python train.py --hidden_size=768 --batch_tokens=[65536, 131072, 196608] --dataset="wikipedia_en"
Each number is 50 + 10 x the weight over its row's rms, rounded and kept within 0 to 99. Layers, rows and columns count from 0. The size before them is the row's rms in percent of the matrix's.

# q: layer 9 attention query, 768x768, rms 0.0521, rows 521-547, columns 640-767
# k: layer 9 attention key, 768x768, rms 0.0522, rows 521-547, columns 640-767
q521 105:63 33 51 59 53 57 44 40 43 50 49 39 40 36 42 43 35 44 72 62 39 24 51 38 37 39 34 53 47 41 66 44 68 55 36 58 59 33 39 37 61 39 39 30 30 57 32 51 35 58 58 59 41 56 47 43 53 65 46 69 55 54 52 51 54 65 39 58 57 44 39 67 52 47 47 43 61 42 61 31 48 58 50 49 54 32 38 67 54 67 44 45 35 47 39 47 59 45 42 37 39 46 60 55 56 53 35 51 55 72 61 47 47 69 56 55 64 47 57 52 45 53 59 53 50 58 48 53
k521 105:40 48 43 55 53 64 40 48 66 45 58 52 48 67 45 41 42 41 49 56 61 46 56 49 54 42 55 60 42 51 42 61 52 49 49 39 36 43 62 26 44 42 65 50 48 46 58 53 48 55 43 31 69 34 45 63 50 37 65 38 54 49 51 66 63 53 56 48 61 65 46 29 46 54 51 49 50 54 42 65 43 43 57 49 64 57 56 51 41 37 60 50 67 58 43 59 60 58 44 61 58 45 41 29 76 53 55 44 42 25 50 69 42 40 56 54 60 63 41 38 32 49 48 37 38 46 60 35
q522 097:45 45 42 52 73 65 55 52 42 49 49 24 57 42 51 45 52 49 53 44 52 32 51 35 57 45 45 41 47 58 49 66 65 68 49 48 65 63 44 70 43 59 31 34 58 61 52 46 53 57 41 46 52 55 37 52 67 50 64 39 30 74 59 40 61 48 64 43 46 36 73 48 37 46 42 49 65 42 47 56 42 50 53 61 47 44 50 56 66 64 44 54 64 71 61 45 70 69 51 55 53 56 47 52 62 57 61 43 41 50 40 39 43 44 28 42 52 42 63 53 53 50 46 60 31 52 57 54
k522 101:59 33 42 52 68 55 49 57 52 61 50 52 58 32 59 54 66 36 30 43 69 55 46 46 58 74 62 56 64 38 49 43 52 49 61 37 46 50 38 58 50 60 49 40 57 56 50 51 60 31 37 39 50 19 38 38 53 60 35 44 52 53 51 55 54 46 63 41 43 50 50 52 43 65 55 40 45 52 48 37 61 61 49 48 50 61 47 48 49 55 58 71 43 41 43 42 47 59 67 56 41 50 76 52 42 54 55 58 51 54 59 54 30 69 58 46 43 58 56 50 26 40 32 52 60 45 65 51
q523 094:54 45 53 45 49 55 54 43 55 53 74 49 36 50 62 40 45 47 43 54 81 54 67 38 48 46 62 43 61 52 42 52 52 39 37 61 49 31 51 46 47 53 48 55 35 51 58 50 44 35 59 53 34 41 50 53 65 53 36 41 64 66 47 54 38 33 30 59 60 52 50 49 55 54 45 47 65 62 50 69 53 42 60 64 46 56 59 54 48 47 57 42 47 55 60 53 46 74 59 51 52 40 64 50 68 45 42 30 39 56 52 43 55 59 50 49 54 50 33 59 46 48 53 54 57 37 48 59
k523 104:18 31 41 42 50 46 50 50 49 47 43 66 37 54 49 31 49 56 64 57 39 42 59 55 64 26 59 56 47 28 56 40 47 54 53 67 26 44 55 58 47 47 40 57 48 49 46 46 50 58 48 40 70 37 27 43 39 50 46 47 38 35 46 46 55 47 50 48 38 57 38 60 41 66 58 47 43 64 37 43 39 63 54 51 58 59 53 56 41 41 45 64 63 44 46 58 48 42 65 37 49 49 39 69 56 66 37 70 43 48 51 52 56 39 50 42 42 54 46 41 45 43 63 69 45 48 49 33
q524 100:43 53 36 57 51 37 41 58 53 35 36 65 51 46 53 48 44 63 57 47 41 44 59 36 52 50 45 47 39 38 61 29 43 32 35 51 46 60 56 70 50 39 66 59 38 46 62 49 59 48 38 38 48 41 32 64 65 34 41 43 51 42 51 38 50 34 41 45 45 56 34 49 30 43 57 44 61 39 45 55 40 44 57 56 59 41 57 53 47 30 37 59 43 49 40 38 51 35 51 62 46 63 40 50 63 60 52 62 49 47 59 42 40 45 47 50 55 42 67 58 59 46 50 39 36 57 61 49
k524 099:51 43 48 54 40 77 41 64 58 71 64 54 51 42 34 67 43 49 48 43 67 54 50 63 54 50 54 45 56 75 45 50 60 55 45 36 63 60 50 54 48 53 39 54 46 29 55 54 57 52 43 65 48 62 48 56 58 49 73 67 57 46 49 54 49 53 47 74 42 41 39 44 42 52 49 63 46 51 41 61 60 40 50 51 47 49 42 40 51 47 58 45 43 64 55 46 53 44 58 48 54 28 48 48 51 44 51 52 48 59 56 46 47 37 36 36 50 49 23 64 45 50 49 47 35 52 55 29
q525 094:33 47 59 57 52 46 41 50 57 50 64 49 55 35 48 37 71 66 57 54 36 36 71 52 38 47 43 57 62 57 40 47 44 31 61 65 54 47 56 57 37 60 46 60 68 65 51 58 55 46 58 40 60 60 35 58 56 35 58 61 40 46 53 54 47 59 53 62 49 49 58 48 51 42 63 60 52 36 51 64 52 72 51 55 41 47 51 54 56 50 41 44 45 45 39 46 31 49 46 56 59 50 39 52 50 47 51 70 45 61 47 63 56 59 40 53 48 50 30 74 63 62 66 48 55 40 45 43
k525 102:58 49 43 38 56 49 49 48 36 61 51 51 47 58 45 43 45 55 23 46 44 53 48 59 51 27 45 37 40 74 32 49 42 64 24 43 60 49 47 51 61 40 48 46 35 26 55 58 48 59 34 56 36 76 52 33 49 55 54 41 32 49 44 34 48 53 35 55 47 49 43 49 73 53 36 58 39 59 46 43 57 53 53 39 24 63 63 52 54 53 19 43 65 30 39 48 52 68 60 61 52 38 46 42 58 58 54 67 58 36 48 45 40 48 49 53 54 46 65 54 39 61 35 45 48 41 58 69
q526 100:48 39 48 57 39 71 48 56 36 34 40 46 52 55 49 52 46 43 54 53 36 58 53 46 60 68 54 49 45 41 38 65 46 45 59 47 59 36 54 44 55 54 42 51 36 50 52 43 50 46 37 39 56 66 54 41 37 44 30 54 54 44 61 42 56 46 53 46 66 41 40 52 62 52 60 50 44 48 36 15 41 52 62 61 50 55 49 56 50 31 41 65 39 53 40 46 67 43 45 42 42 25 33 53 63 53 53 38 51 73 36 46 40 65 52 52 35 58 43 45 55 42 61 69 32 58 45 48
k526 099:53 52 55 56 35 51 75 51 47 63 48 32 49 47 68 47 21 24 59 35 48 62 59 54 42 40 52 56 44 37 43 35 49 43 49 44 44 59 53 36 56 73 60 44 58 45 30 41 50 52 54 48 39 57 41 57 46 56 49 51 64 53 44 51 53 67 51 47 42 52 31 56 64 62 32 45 60 50 60 75 60 57 33 32 59 45 58 57 44 52 56 61 41 58 50 46 59 40 48 34 48 74 62 64 35 46 62 59 52 40 49 33 56 58 63 53 68 46 61 51 63 50 44 45 63 28 46 58
q527 096:57 53 49 56 61 43 41 65 62 51 46 51 43 39 49 52 29 47 45 48 48 52 45 67 39 43 33 54 47 46 50 45 52 62 47 58 35 55 46 41 34 67 49 27 63 44 41 30 52 57 48 39 50 39 53 49 49 61 48 49 61 51 65 51 64 53 56 63 67 68 54 58 57 40 55 56 38 70 56 45 52 49 70 46 48 35 47 64 66 56 56 60 56 57 42 48 33 42 51 58 49 50 52 55 54 61 47 46 56 37 45 68 43 37 42 39 49 65 59 43 46 49 43 51 39 57 56 48
k527 100:44 53 53 46 32 74 45 59 56 46 42 54 44 40 44 59 36 63 42 56 46 55 60 50 37 55 71 32 53 50 50 58 42 66 64 37 76 47 38 66 71 44 61 50 48 46 30 56 39 36 64 59 48 42 55 59 63 45 62 46 47 63 49 63 45 41 42 52 55 52 42 61 42 52 39 52 59 64 52 53 37 55 33 59 60 45 62 38 53 50 63 51 61 51 64 47 47 55 34 56 56 44 47 36 53 47 50 37 50 38 50 47 69 41 46 53 41 42 40 51 45 48 49 20 53 41 46 63
q528 099:56 57 62 65 46 56 53 35 41 28 62 52 46 41 44 41 49 58 32 45 59 55 43 56 43 44 51 42 48 54 50 61 57 52 30 58 53 36 53 47 66 53 43 43 55 47 40 50 54 56 36 52 52 50 57 57 43 39 50 66 40 67 47 48 30 37 57 52 44 54 47 51 47 50 53 46 42 49 53 46 58 62 62 64 44 50 52 55 59 59 63 45 58 55 60 47 34 54 71 49 56 45 61 45 47 65 59 52 53 54 54 60 46 38 38 56 68 41 47 44 61 55 55 51 56 50 46 51
k528 105:45 47 39 39 52 29 48 52 45 52 66 53 43 47 53 43 31 60 52 37 58 86 48 53 58 42 52 40 62 40 61 65 49 57 58 35 41 48 40 57 44 46 56 51 55 46 52 29 48 43 58 55 56 45 69 51 47 53 32 40 58 44 74 45 33 45 57 49 61 43 44 66 60 37 43 39 58 28 46 49 39 43 53 55 53 49 69 57 64 49 60 41 51 36 66 52 44 38 40 18 44 42 40 55 46 44 39 55 46 63 62 58 60 54 51 43 54 43 59 57 56 40 45 55 54 53 51 55
q529 099:60 76 56 46 45 43 49 38 35 33 40 51 46 54 67 63 55 50 63 39 52 61 65 32 56 64 46 44 49 41 57 54 43 52 52 57 61 29 69 61 37 59 50 47 43 59 53 32 55 44 53 45 55 53 42 59 45 57 61 75 53 53 69 51 39 35 52 42 52 47 56 57 64 53 55 21 43 37 60 49 52 44 33 67 53 43 56 59 55 49 38 63 54 52 52 53 54 69 45 46 51 44 41 37 37 37 61 39 54 41 51 47 49 61 53 59 32 64 44 35 43 45 58 35 59 73 60 41
k529 096:51 35 42 52 48 48 39 31 40 59 48 37 46 49 49 42 35 40 46 58 60 63 49 47 58 42 59 32 58 63 48 50 37 32 34 48 47 37 30 52 53 59 43 61 48 42 46 46 54 30 50 53 57 42 48 34 48 45 39 53 51 69 52 44 55 39 76 69 49 43 31 46 34 52 42 46 58 61 47 70 54 63 52 45 59 43 33 33 46 54 53 59 49 45 30 44 50 62 68 40 45 41 53 49 57 45 59 59 60 63 46 46 54 41 54 44 59 50 52 44 47 61 45 60 60 49 53 40
q530 099:55 56 52 46 55 39 53 48 62 39 60 50 53 38 42 41 47 40 41 45 44 75 25 37 62 40 34 54 56 61 53 37 47 47 60 69 51 57 54 53 60 46 51 61 56 47 47 45 61 54 35 53 35 49 44 63 43 32 60 34 57 46 52 36 58 51 60 58 66 81 39 51 45 34 39 43 50 50 46 72 53 42 44 37 41 33 40 25 41 49 56 37 41 33 58 51 55 42 46 48 50 60 52 55 67 50 61 37 42 55 39 48 38 42 49 40 29 56 60 59 54 47 63 45 42 48 23 63
k530 105:31 58 50 60 65 50 36 45 52 52 42 52 48 54 42 31 44 44 51 51 45 49 60 48 39 41 54 50 48 39 37 69 57 57 29 26 43 50 60 63 38 56 63 63 47 52 69 64 47 64 48 51 66 32 53 68 56 60 50 63 47 42 50 37 41 48 45 51 61 53 42 50 56 44 44 54 63 47 41 54 58 35 50 54 47 47 65 36 87 45 66 51 41 69 36 56 46 46 31 46 58 65 65 45 46 34 34 62 37 40 50 56 51 61 46 45 60 58 56 48 55 54 50 56 46 61 66 43
q531 101:65 44 54 72 46 33 55 49 39 37 57 43 30 37 46 50 54 60 39 63 40 47 37 72 51 56 54 44 37 52 65 22 60 35 58 56 42 52 51 56 37 49 52 62 61 40 38 46 57 45 49 49 42 19 45 45 51 60 50 61 35 38 59 46 31 40 52 30 37 54 46 45 34 40 59 61 49 35 40 44 66 23 24 58 60 59 30 55 45 46 58 33 61 26 46 50 55 40 59 63 43 27 61 48 52 54 41 57 72 36 53 40 54 41 47 58 44 63 38 46 57 67 57 54 42 47 35 59
k531 102:42 60 43 43 54 53 45 59 47 43 47 61 52 55 50 38 41 39 46 44 51 55 41 35 44 56 32 45 39 66 46 55 50 54 48 55 57 27 50 37 58 55 46 49 48 65 41 52 59 55 57 53 45 53 56 45 52 38 49 62 45 53 43 43 56 51 55 60 47 54 53 52 50 29 41 44 46 69 68 53 21 56 83 51 42 39 52 40 65 47 34 51 60 60 57 46 44 55 52 35 65 29 42 41 30 71 48 47 39 49 48 57 48 59 52 55 56 43 46 64 55 46 62 31 55 51 46 55
q532 104:41 38 51 48 46 59 57 58 29 46 26 74 56 45 58 58 49 50 40 50 59 74 43 57 39 46 31 33 38 41 49 46 46 71 42 51 51 53 58 46 62 62 44 40 39 48 46 67 43 54 72 54 30 56 46 49 49 71 44 44 45 60 59 39 50 44 40 50 33 60 62 64 62 39 48 33 62 38 54 52 41 66 42 66 46 42 54 43 61 30 50 51 41 62 50 51 45 33 52 43 55 56 32 48 44 30 41 52 66 44 49 49 41 29 41 46 42 57 51 56 40 42 52 45 67 53 40 56
k532 101:51 55 45 60 47 62 35 45 53 48 62 55 67 58 37 69 33 37 29 55 38 27 61 54 60 49 51 48 47 49 51 36 51 43 63 63 40 38 53 61 50 41 44 44 51 48 43 22 40 39 65 52 45 36 65 39 53 38 35 47 42 50 49 54 29 46 61 54 54 34 38 35 55 45 54 59 45 38 56 30 62 65 53 63 57 43 48 41 59 45 43 42 49 48 58 71 54 50 30 42 62 39 74 64 35 58 37 44 30 48 46 47 62 58 62 45 37 45 46 44 55 55 56 55 38 41 54 52
q533 099:38 49 16 52 51 51 49 38 63 44 64 53 33 22 37 62 36 48 39 62 54 53 52 47 32 53 39 34 41 51 52 51 44 51 45 70 40 46 45 45 42 55 40 34 64 44 39 41 48 49 60 68 35 46 69 42 50 41 55 47 30 49 70 35 63 53 56 56 63 51 35 53 72 58 64 56 37 48 49 38 43 63 57 74 54 48 62 42 39 47 54 49 39 31 66 58 67 50 58 46 60 39 58 45 57 47 37 35 44 57 64 50 54 56 41 49 49 59 55 45 62 44 47 52 38 46 65 30
k533 103:41 41 48 41 65 38 53 42 69 52 57 52 44 42 42 47 58 51 59 49 70 46 45 56 52 38 78 57 46 67 63 33 58 50 50 43 50 34 35 49 47 46 48 31 38 53 34 49 29 57 51 52 52 39 44 48 29 60 39 36 59 48 42 39 54 39 59 55 63 48 34 58 44 55 37 31 65 46 52 44 71 23 56 46 48 36 37 47 42 48 20 33 45 49 59 71 44 50 45 46 56 48 46 41 51 34 39 44 48 45 52 58 50 42 46 62 45 58 58 34 51 57 61 52 48 40 54 47
q534 097:37 50 38 43 38 50 46 57 65 53 33 41 49 58 35 66 73 54 35 63 55 61 45 36 47 42 45 58 39 42 69 40 49 38 42 42 68 50 63 49 45 49 51 52 56 55 50 61 42 36 22 63 47 56 44 62 46 47 62 49 45 65 39 60 45 41 69 45 50 46 50 32 68 63 61 49 64 36 44 49 36 53 54 68 56 51 50 37 41 56 37 49 49 54 60 52 50 52 36 62 44 72 69 44 42 57 34 48 63 42 34 44 64 53 56 50 31 33 58 39 65 52 51 46 41 42 56 32
k534 100:47 42 63 56 55 52 71 56 54 62 38 25 67 46 72 56 39 59 59 43 40 43 35 28 46 53 59 40 52 43 47 37 47 52 71 57 44 33 47 51 58 67 49 59 32 38 44 57 51 46 51 51 57 50 63 39 58 64 38 35 41 60 50 64 55 41 52 62 46 53 59 54 52 19 71 56 45 40 41 50 38 24 37 52 48 49 57 76 48 44 51 60 54 38 42 57 57 70 56 48 51 40 57 60 71 58 45 51 35 55 44 56 38 57 31 39 54 58 51 57 37 41 60 44 60 46 58 67
q535 107:38 67 49 51 50 65 57 48 41 47 51 41 48 41 35 61 32 55 55 45 61 53 58 53 41 49 41 54 45 55 52 48 59 64 67 27 60 48 61 45 42 40 49 46 50 23 44 53 59 83 58 47 49 55 74 66 38 41 44 45 49 52 59 51 58 55 45 44 55 60 60 34 45 54 53 46 64 43 68 70 49 54 55 48 18 58 61 49 43 66 52 39 65 46 57 42 67 44 45 44 65 38 51 41 43 68 59 44 33 36 45 46 50 37 64 48 52 52 49 51 51 39 53 47 56 50 61 46
k535 105:42 50 46 38 53 47 37 43 44 58 49 57 39 77 60 53 48 42 56 55 56 50 46 56 54 51 50 64 60 49 73 49 55 50 44 57 50 44 46 53 52 40 64 48 47 49 64 52 56 43 49 44 39 57 47 27 59 51 49 50 45 48 40 52 49 41 32 42 72 44 71 78 42 67 50 46 39 49 40 53 71 48 43 57 48 55 66 41 54 60 54 64 57 59 52 57 50 36 66 53 36 42 47 58 54 37 45 58 46 41 61 63 53 61 32 54 66 48 48 63 44 50 36 70 39 49 33 38
q536 105:51 42 66 42 73 48 36 42 54 45 61 48 51 55 57 45 43 43 43 53 53 45 43 48 44 40 46 32 54 60 37 40 56 59 43 38 39 70 53 42 56 50 49 52 42 55 64 62 42 42 56 55 38 51 53 54 64 40 52 42 46 55 36 63 44 46 70 63 50 50 65 44 44 56 50 49 57 58 53 49 68 44 57 43 37 60 52 48 42 65 54 59 47 59 44 44 48 65 48 47 55 45 42 37 53 50 62 59 41 51 60 49 59 51 45 45 33 52 57 74 55 65 48 55 42 65 49 49
k536 105:62 41 46 60 51 70 59 68 45 58 62 33 54 62 36 36 70 62 57 54 54 60 53 52 50 56 38 45 47 56 41 49 54 47 32 66 65 46 46 62 55 42 46 56 51 39 41 56 49 46 46 57 64 67 42 43 61 35 43 48 54 47 32 53 39 52 47 39 50 33 48 62 49 42 44 59 54 36 52 33 38 54 60 57 54 52 65 66 60 49 47 52 53 65 56 51 38 43 57 42 53 53 41 55 56 45 26 38 63 43 61 47 51 59 44 60 48 36 52 48 56 51 65 55 57 49 36 39
q537 105:45 26 59 59 68 39 65 64 24 61 53 45 57 42 51 33 39 34 38 42 41 52 43 54 56 50 52 45 66 60 34 44 36 55 41 47 45 33 45 55 39 57 43 58 67 61 55 66 47 55 43 43 48 46 54 66 41 63 44 44 43 48 50 40 62 38 52 68 39 51 58 52 70 28 64 38 52 44 48 56 35 54 64 51 66 56 47 66 59 58 44 62 51 54 42 65 59 43 36 71 57 39 63 43 54 45 52 51 44 52 38 67 51 49 66 53 62 45 43 46 55 48 53 51 49 55 61 66
k537 104:52 56 40 62 55 60 30 51 55 46 62 42 40 66 57 49 52 54 38 44 50 52 54 56 56 56 56 36 51 37 45 41 56 49 53 45 55 54 36 51 52 42 34 53 44 43 49 46 58 55 42 34 37 39 30 55 77 44 47 45 58 38 49 58 54 72 55 56 56 62 55 54 37 63 35 43 60 42 48 40 64 57 44 60 49 58 44 49 61 44 41 47 36 52 43 41 37 53 65 42 39 63 36 60 45 54 47 46 41 57 35 51 66 36 46 63 35 48 54 65 60 44 46 54 41 45 25 42
q538 098:52 45 44 62 52 58 53 55 59 61 61 57 46 53 52 55 59 49 57 47 42 66 66 56 67 60 48 61 66 53 60 66 66 42 66 59 46 46 67 42 63 50 55 40 43 52 55 63 58 54 33 71 27 59 52 40 51 59 42 46 58 34 44 50 61 77 53 63 64 57 39 36 48 48 42 42 61 60 33 52 53 32 52 22 45 42 46 59 60 63 61 62 52 37 51 61 54 71 45 33 49 54 52 54 58 46 41 47 70 54 65 34 71 43 61 57 61 56 41 50 36 45 41 54 44 35 53 63
k538 100:45 47 29 53 54 42 42 52 58 59 57 50 53 54 45 48 54 60 51 57 41 38 45 51 37 54 78 49 49 48 55 37 44 33 32 54 62 48 36 53 52 54 50 77 66 48 56 40 39 68 62 39 58 49 41 48 62 52 58 44 45 51 44 30 36 29 54 38 46 56 59 19 48 57 46 58 45 52 60 63 54 46 36 47 50 40 45 43 52 53 41 50 54 58 53 73 44 43 55 69 47 53 54 41 40 50 52 64 47 54 54 58 33 41 53 53 42 47 48 42 57 67 46 53 58 53 45 49
q539 101:50 57 55 47 54 67 53 42 59 43 52 47 34 47 62 52 39 54 37 48 63 47 37 50 38 53 49 58 46 52 63 33 61 62 55 57 38 75 56 51 58 43 44 59 55 50 44 65 44 41 66 54 54 50 58 43 62 39 49 56 46 36 63 44 53 57 43 50 51 56 52 48 47 70 29 40 33 57 54 31 43 44 46 54 35 50 59 57 39 52 62 54 50 65 50 49 50 61 46 55 44 64 51 52 41 50 45 71 48 47 58 54 46 39 46 48 64 48 45 50 25 40 59 49 66 52 62 54
k539 102:45 45 44 53 55 42 50 67 48 45 47 33 38 52 42 41 43 38 43 48 32 43 64 54 65 38 43 61 47 72 42 47 56 44 48 63 56 38 52 57 46 53 47 36 49 52 59 48 60 61 40 46 54 45 41 61 64 27 48 50 39 54 44 62 47 47 51 48 43 51 59 59 63 48 72 55 43 43 54 39 60 37 47 38 62 36 42 33 52 49 49 40 48 41 55 59 56 49 43 43 52 49 40 67 47 38 51 27 50 48 38 39 51 51 39 37 35 57 44 45 63 42 47 47 41 45 51 45
q540 105:47 50 38 69 57 56 47 62 80 57 67 49 58 48 51 58 59 57 42 55 23 68 68 54 42 64 49 67 48 47 53 38 31 46 45 41 60 79 62 56 56 59 49 41 60 66 41 48 38 43 46 40 57 63 46 63 43 58 57 47 48 43 61 74 32 51 48 59 45 52 58 59 57 45 52 57 51 49 53 49 53 55 46 55 69 63 50 26 48 62 32 37 33 42 55 54 46 53 41 63 38 42 52 47 37 60 41 31 60 39 46 48 42 35 42 36 40 43 42 45 33 51 43 41 50 42 41 52
k540 101:57 65 42 51 37 42 48 43 47 39 51 57 60 59 25 40 44 64 41 69 49 42 28 59 44 62 60 58 54 42 44 50 57 57 49 58 38 68 46 55 47 49 44 58 55 18 56 57 45 45 57 40 62 56 53 61 49 52 46 39 46 45 45 42 66 45 47 46 44 46 58 39 35 40 66 69 54 47 39 47 47 33 51 41 47 55 44 66 75 41 45 60 53 46 73 59 49 53 38 47 63 45 68 51 57 47 73 52 60 57 58 48 57 30 63 31 55 41 39 61 37 50 57 29 51 58 53 38
q541 102:69 40 48 30 45 59 49 73 49 46 63 62 32 56 52 54 41 52 39 62 56 40 80 58 51 69 48 56 39 54 48 52 51 42 49 55 45 46 51 62 55 47 54 42 61 54 43 42 47 67 49 44 48 43 40 61 43 31 42 44 61 58 57 38 66 58 48 51 63 48 41 28 43 45 68 41 47 48 61 45 62 56 51 59 59 56 60 51 59 66 58 59 46 43 46 45 47 27 61 53 62 57 51 66 47 62 67 37 55 52 55 46 54 33 37 47 40 59 48 39 50 71 27 62 58 53 50 50
k541 100:42 61 69 57 48 48 48 49 54 48 47 42 59 41 48 56 52 40 40 39 44 61 33 44 55 58 57 48 67 64 42 45 40 42 43 53 56 65 52 49 42 48 47 48 54 51 53 31 46 42 63 56 39 50 60 41 55 53 63 52 53 53 46 46 32 44 56 55 45 64 35 55 52 53 55 51 45 49 46 60 41 59 69 44 46 50 52 60 44 50 45 42 44 51 64 60 47 55 61 54 31 35 58 66 47 41 67 34 57 48 56 47 28 64 39 52 41 61 57 57 69 47 56 42 48 61 56 41
q542 100:52 40 69 53 56 52 49 51 60 48 39 54 59 49 37 47 68 63 66 68 56 43 41 68 55 53 52 42 49 46 62 38 48 63 46 49 40 48 32 56 42 64 51 67 39 50 44 42 57 55 52 55 54 24 43 46 54 50 44 64 60 40 45 57 48 57 50 63 61 48 47 54 48 49 46 54 68 59 57 30 45 59 65 76 46 37 52 55 64 53 84 62 31 48 46 42 46 57 45 45 56 48 44 61 30 66 39 47 50 54 47 82 41 47 59 42 59 45 54 52 36 49 35 54 33 58 38 55
k542 099:53 50 41 41 63 41 38 50 47 47 62 53 39 49 47 33 49 47 48 72 61 54 53 45 36 66 42 70 52 67 56 61 48 41 73 53 50 58 48 51 37 81 46 33 49 59 60 48 31 49 59 58 47 55 48 54 43 44 67 35 65 51 58 45 68 32 59 47 58 55 58 49 57 40 36 47 60 40 63 33 37 50 41 44 59 50 46 40 54 46 36 31 39 59 40 44 51 67 35 46 52 58 73 42 55 46 34 39 44 33 40 52 61 37 48 65 60 59 46 48 59 40 56 38 69 39 60 50
q543 100:58 46 41 54 48 49 54 31 55 59 34 42 58 65 48 66 41 47 58 45 43 49 40 52 42 51 35 62 38 54 60 55 57 62 27 53 53 61 43 34 68 65 49 60 46 55 50 74 48 58 60 60 36 32 41 64 32 42 41 52 52 66 51 34 55 64 44 44 61 40 48 40 63 46 51 52 47 36 58 47 45 67 63 47 53 50 37 41 52 59 40 43 46 24 41 52 50 41 44 35 52 40 66 39 61 56 37 57 64 54 61 75 51 53 46 54 56 31 41 49 36 48 38 45 46 56 52 59
k543 100:48 53 46 47 60 49 58 50 57 50 80 50 54 64 55 62 52 54 57 48 53 55 38 42 52 44 54 50 68 60 44 52 67 50 56 60 33 44 48 41 54 45 35 46 38 79 64 38 56 41 65 51 44 33 41 54 63 52 51 41 34 61 50 65 67 30 66 41 42 52 45 66 46 38 49 48 74 39 62 60 40 67 51 39 39 56 51 49 37 33 43 29 40 52 38 54 50 54 50 60 44 58 58 49 57 46 67 45 36 53 34 46 43 28 54 48 49 56 55 51 50 49 60 46 58 51 60 50
q544 083:52 58 51 47 42 46 47 42 57 49 53 54 58 65 47 49 50 57 45 39 59 48 36 56 44 48 39 49 56 51 53 27 45 54 57 51 51 50 40 58 52 54 51 44 45 36 30 34 52 60 36 70 51 52 40 41 41 63 42 56 53 55 51 73 47 53 58 58 40 55 65 38 32 54 38 65 30 67 43 37 53 36 67 55 34 63 47 35 61 40 50 71 45 59 49 60 58 57 51 43 48 53 53 44 46 58 46 48 45 57 56 64 48 69 45 48 55 48 71 46 49 46 44 68 52 55 40 63
k544 081:56 49 57 43 52 56 53 72 54 46 42 54 37 60 61 40 54 59 49 53 61 57 53 57 49 60 65 59 53 55 60 65 53 50 35 64 39 30 31 35 57 66 55 37 57 50 49 51 60 48 52 20 63 48 50 70 45 53 71 37 54 50 35 47 69 49 64 47 47 47 43 58 51 41 44 57 52 46 43 42 50 47 54 59 59 46 49 36 46 57 57 42 57 44 56 45 52 64 55 60 64 69 70 66 35 48 37 39 51 35 52 55 57 46 81 45 57 52 28 64 40 33 45 47 55 52 57 40
q545 090:53 38 55 54 47 33 54 56 32 61 54 61 58 57 66 58 53 42 57 32 38 43 51 61 54 64 37 48 37 50 51 32 39 49 60 56 67 46 42 46 54 52 70 52 63 54 43 45 43 56 58 42 41 57 36 55 50 55 43 40 39 52 51 70 65 51 54 56 59 47 43 61 41 38 43 57 54 55 46 49 33 57 38 60 52 44 71 59 44 30 48 50 50 44 57 47 61 54 65 49 52 49 58 26 54 31 49 52 63 51 62 53 50 43 52 39 53 41 55 63 74 55 53 50 43 44 41 63
k545 091:41 60 45 40 38 61 51 54 46 47 37 60 41 42 56 55 39 53 49 53 53 61 37 36 52 33 35 61 58 54 58 51 47 36 37 61 45 52 53 55 56 63 38 40 54 46 53 68 58 56 42 30 46 59 61 53 45 45 39 67 53 34 43 34 71 53 56 52 34 70 39 51 55 38 51 33 29 50 50 30 58 45 55 43 53 53 36 37 64 60 43 54 43 52 45 48 59 60 30 49 40 54 44 60 45 51 47 67 48 39 61 40 36 63 42 50 58 38 54 54 55 59 53 47 36 45 49 48
q546 094:54 51 41 58 68 33 51 35 30 56 50 58 46 30 56 56 53 59 46 43 43 54 37 68 59 57 57 47 36 50 57 50 51 61 50 54 48 52 58 52 61 47 40 70 68 50 41 58 30 53 33 51 54 62 66 74 57 59 36 49 50 65 44 38 45 53 62 68 55 57 43 46 42 52 41 25 47 60 37 47 51 55 38 51 50 60 41 43 36 45 14 50 31 57 31 69 39 26 37 57 58 49 48 44 45 49 53 53 49 46 57 55 54 45 41 44 52 64 46 39 59 48 70 47 37 39 30 54
k546 094:53 59 60 39 41 53 58 61 57 60 32 59 56 48 48 46 34 32 57 44 46 42 52 52 33 54 45 56 54 25 43 57 42 35 60 33 44 43 50 47 55 49 58 51 36 47 64 59 34 62 60 46 34 42 36 51 42 50 41 37 45 74 65 48 64 42 50 51 43 39 42 35 55 44 33 59 57 42 31 61 51 62 61 42 60 62 68 71 55 33 78 49 51 71 41 54 54 49 40 58 45 43 36 48 61 38 46 57 61 55 32 54 65 43 38 44 73 63 49 55 50 32 46 37 65 56 56 53
q547 089:40 33 53 46 60 56 60 52 44 45 54 56 35 65 53 66 60 60 48 45 51 59 57 34 33 55 35 54 70 67 49 71 56 60 57 49 34 35 58 49 44 50 43 53 44 64 45 66 61 18 58 44 70 59 59 63 25 47 55 55 54 49 45 33 36 29 67 42 21 39 57 45 47 52 48 47 63 46 54 42 36 47 29 65 60 48 51 45 45 70 34 48 52 40 50 44 54 48 43 59 53 41 54 58 61 58 56 39 67 44 33 58 51 40 56 59 45 46 47 34 37 48 50 62 49 56 43 35
k547 092:55 59 39 45 42 43 45 48 47 52 50 47 57 59 44 65 42 32 38 43 36 50 46 54 48 46 38 52 52 57 43 73 42 41 40 33 52 60 62 33 41 52 48 42 36 41 48 53 53 53 51 65 37 45 22 54 48 53 39 64 36 48 49 62 55 40 38 43 44 58 57 46 56 37 39 42 63 33 43 52 70 56 49 43 49 50 27 42 56 38 50 65 54 46 42 71 52 55 53 38 42 57 62 44 49 39 59 59 64 54 43 46 46 34 50 54 44 57 47 50 51 60 50 53 51 69 48 70